config = dict(
    n_kv_head=8,
    head_dim=32,
    d_mlp=1024,
    vocab_size=2083,
    norm_place='pre',
    norm_eps=1e-06,
    init_std_o=0.0,
    lr_head=0.0108,
    grad_clip=1.0,
    decay_fraction=0.904,
    train_tokens=441300000,
)
Each number is 128 + 32 x the weight over the matrix's rms, rounded and kept within 0 to 255. Layers, rows and columns count from 0. Numbers have three digits each.

# layer 10 attention key, 256x128, rms 0.186, rows 0-42, columns 0-63
127121128132139100135132096147107111120123094126141123126125141122135120110119132150136147123145114104147177118157098101117104119112176138149169140122104143144096142109159131106112112126152151
141139144097121119117117130113155159102126154135122121128090125122124120103148152062140075122149131127106106128109142124123135127118113150137127142053153120155096157109116133133138109131165128
112109180094157171128157102098149094139145150112102110129113149149180117165106123170141099130139133114128152102162122126101149143132124117131148147090141109093117152131104128107107104126105155
127168141154103078123118088190173171135091156133120152100132149129163137112141114111156105135161108096133138129129110148113074130131156148143140126107136142089103156116166103142113095125101178
123145135115139210125125100053154182145149148158122110111119107124140138149166136048109171116133176112150121119104131162081123095142149145104101147132193158092121186094129098134057105139131130
145099131121121175124124130144141202148058109119177155177116152101087129134100175131097167114079115168119138150148119098063097121155114140127149095125166145161132128089146111142131145141128111
141136159128122084138164138139107167159153135144121139080184128143131132135135132183121145164173132161082103133135102104172115130133071087120078124186146145164095143145091110126136121071155098
131141176105108058077154192072131159113168160108141151130149089117146101153077108108091151157152173136118148062102156120171172096184088141117147153159137096119085121129129061145127119122151161
175100094152132138142102112122140070161112107146079103125095144154146131186045131112113109150147140154168122144137158146062091107184189087179204000043141151140126114092197124144114163073128102
155168109120133110130143177135150093124181129121168102140158152118159156063139133195169115074125062164114115126093187122131164154083127080150060179090179168033112079099141114112127097100062141
128122101141050171127086127151168146133137165124113137104135091063088167107038215154144066127183141134090098151143156150103160164093065137128164131180115167065129134052107177126167128104096138
160178113132206193144069140164088134096164114142112134173091138110117123139149132144128146118133111104118144019124146137192177095110132074076085205145132131086158165093103155143102093146193074
131116082155163150128140161174091172112067108107101163130141153167116126122117142150136081138145131186126133083122121156126168132118106099132140176095124140154151115179093139119144173167154149
117120141117113105173098151117114135101144090101083096160138075110179175125131169148096094078164137117146137145108190134067067165160083160136119030054186138168096104109166121157151176102125158
138122122075117160115120153165115106146103103168115151155174125117137109092148118108082051151141114111161087142170055137115105135109146132126192111124120105172140141154102121137098116102092096
174120098091077154127083100136134072091136144129103159123122084139153147162111123148113128155048092090135156158149167139091064117138125159109149175131080097091175046116158120129121105131121161
118121136115137139093067133143149062112112071137149138106103142135096123087077091143160101158148119221154141141152158135101130151156156101101150155142153200164140165112143108114106145079149121
095175115148078123096135114111092086064144165140172098168172085193079108145228123150127170115149142128126115100151127158153164151146112129156158120150123120111198154157149129125148085108141186
118126120115096166133073180090077104135071089115118126115129165171209130155109102112139162145153095159151053092131103166059188132136154107093075038077158172100141128179152105155115112145126136
121189180156146077134104140161113161147131150174121155121187146131076131075147156167160176071068129142166127061172085200126156054160139110087083119139168145131106098066066124135104089154145114
150138107104102134130115097152089061128049133095136107157097119134131170110222117136129103080096131099156070144153102141167117165084152135177255193119061115201113138090081178071109103152069138
122151109104118144176127123152132121107143154092131088154096130070097073157170168112170126097091182042113113122116066125130122131146130174152068123166113095088142195110069139125121111073123104
123137112148150098141171103167146149112058064137106186140112143094181159099069146203126150148121088125126162205128172066151161167117113143078142088126104111078121063081141122160108141147064042
119116108052126176160201133153084053161116069130214106121097079105132183114097149187107149106112102178178105124141084144099120174166139153190187151146092110199159094091151139113162139114110155
181165119169137141138167132169111156082138155103130140180186185149136130161152128118194070153199098072128150116124148242043115179052184087155147045156150155145084134132149140146137155115139137
116161114070055171136056082095176095129063135143106137121079111055148113174110171149113146152129125102109201172137109081081148112097155134145176145136126109116067155124178121169110165111125132
146158147169162091119172117153084143090102085126190119102109123149052107106175151192098137103118163121096093113220114142078111143081175091147066132158174117203151160066123150183083129113155118
125086136126114143147200091086175124172138087100137071124103107163094139138122140182090122115143092095099119144108172115101083122116132168119155103160124120093131139176174111117147152097188094
160147108168154117142089047180113195136116181158058148147136157166135105099113113109153135096154184075074160124126133163144130113096139081057168032175103185108129131089102137111150118130144191
119090164146107175111114139125122090081163112103126179159124121111128187074163143102129166132156131158102171167090095106153119166126140126188171182079109120191119115155149127140125183146076121
199097054126126148132084130143088168139149137154151084166155135100128146117236154121138191123165155122045138128136070114125166136078154131112090123135238145180129156164108122099145134117146102
102111153102123091114110143083167126140132069157110099151149039145126111120192109076114137133126130108149125161173158114120172115173051131105255048063142124184130153140146143101151123115109180
168149171126078155143099152129147082150152125131137158130100118117154147151194136161086143130125181124067176126144126104075119110074147109151113112104103164092128152098139146127124116130122163
118104119172112056128125109135162153154183143117074115132110125077084140148072147073142126192100083134140143186110143132140107110108153131113083110141150128094149104147120137131123155120074093
112135082150129070123085155139123161075111091160100125148119164146125105105151127124137145106097139140114128129087121098184087126149153118138133145136109112164131122174130133101099120114133132
115153117115146171141050132111080090108067112160153130122073151133253128160241098187139100122078184057071100186131138083145089113111115172119158125101104152103106207110128106143135102122181211
141110191059119120112201167112147067164191135100180081157186094048086181077082153087117150145166078173164152114113134123132168151102088113150165213129209090170140027098133137103158136169105088
124073176127113156126135109070159134097127087135130115141148081104114129089125128070124209165145076145138131126131130119103165165137139117137202193143185093158154080111126153143147141142126117
104102153062117103151169100100149087142139129085144103161158091092108150137052153104106186128104106168171146116135148108111176170100073119156161166185154110110173071111142134134152131161118124
140100089187129201120076113120079157125093079157111191108055167170162071110219106124176086172156136059113116199142092119097077120165201160104086033138093122161095194149101141139128145061103132
103123153155135172132113127180159177195106123105119137103171118181153099117126169118225138155151129181154141144126123091064155112177147178122083143121111194178120146087132114129152120131119134
073136104113127128131071117078171140122112117118173140104131161101112131167117145119213138088128115108107125137134160081200108105145109128159046140154108087132138152075146136135134104171156147
151138112126180125117108169116104055162095100138154130135156101192131119093109121153132153138144159150100132153110148158104127085163130127139085119053132116153151144155135131134115124146186159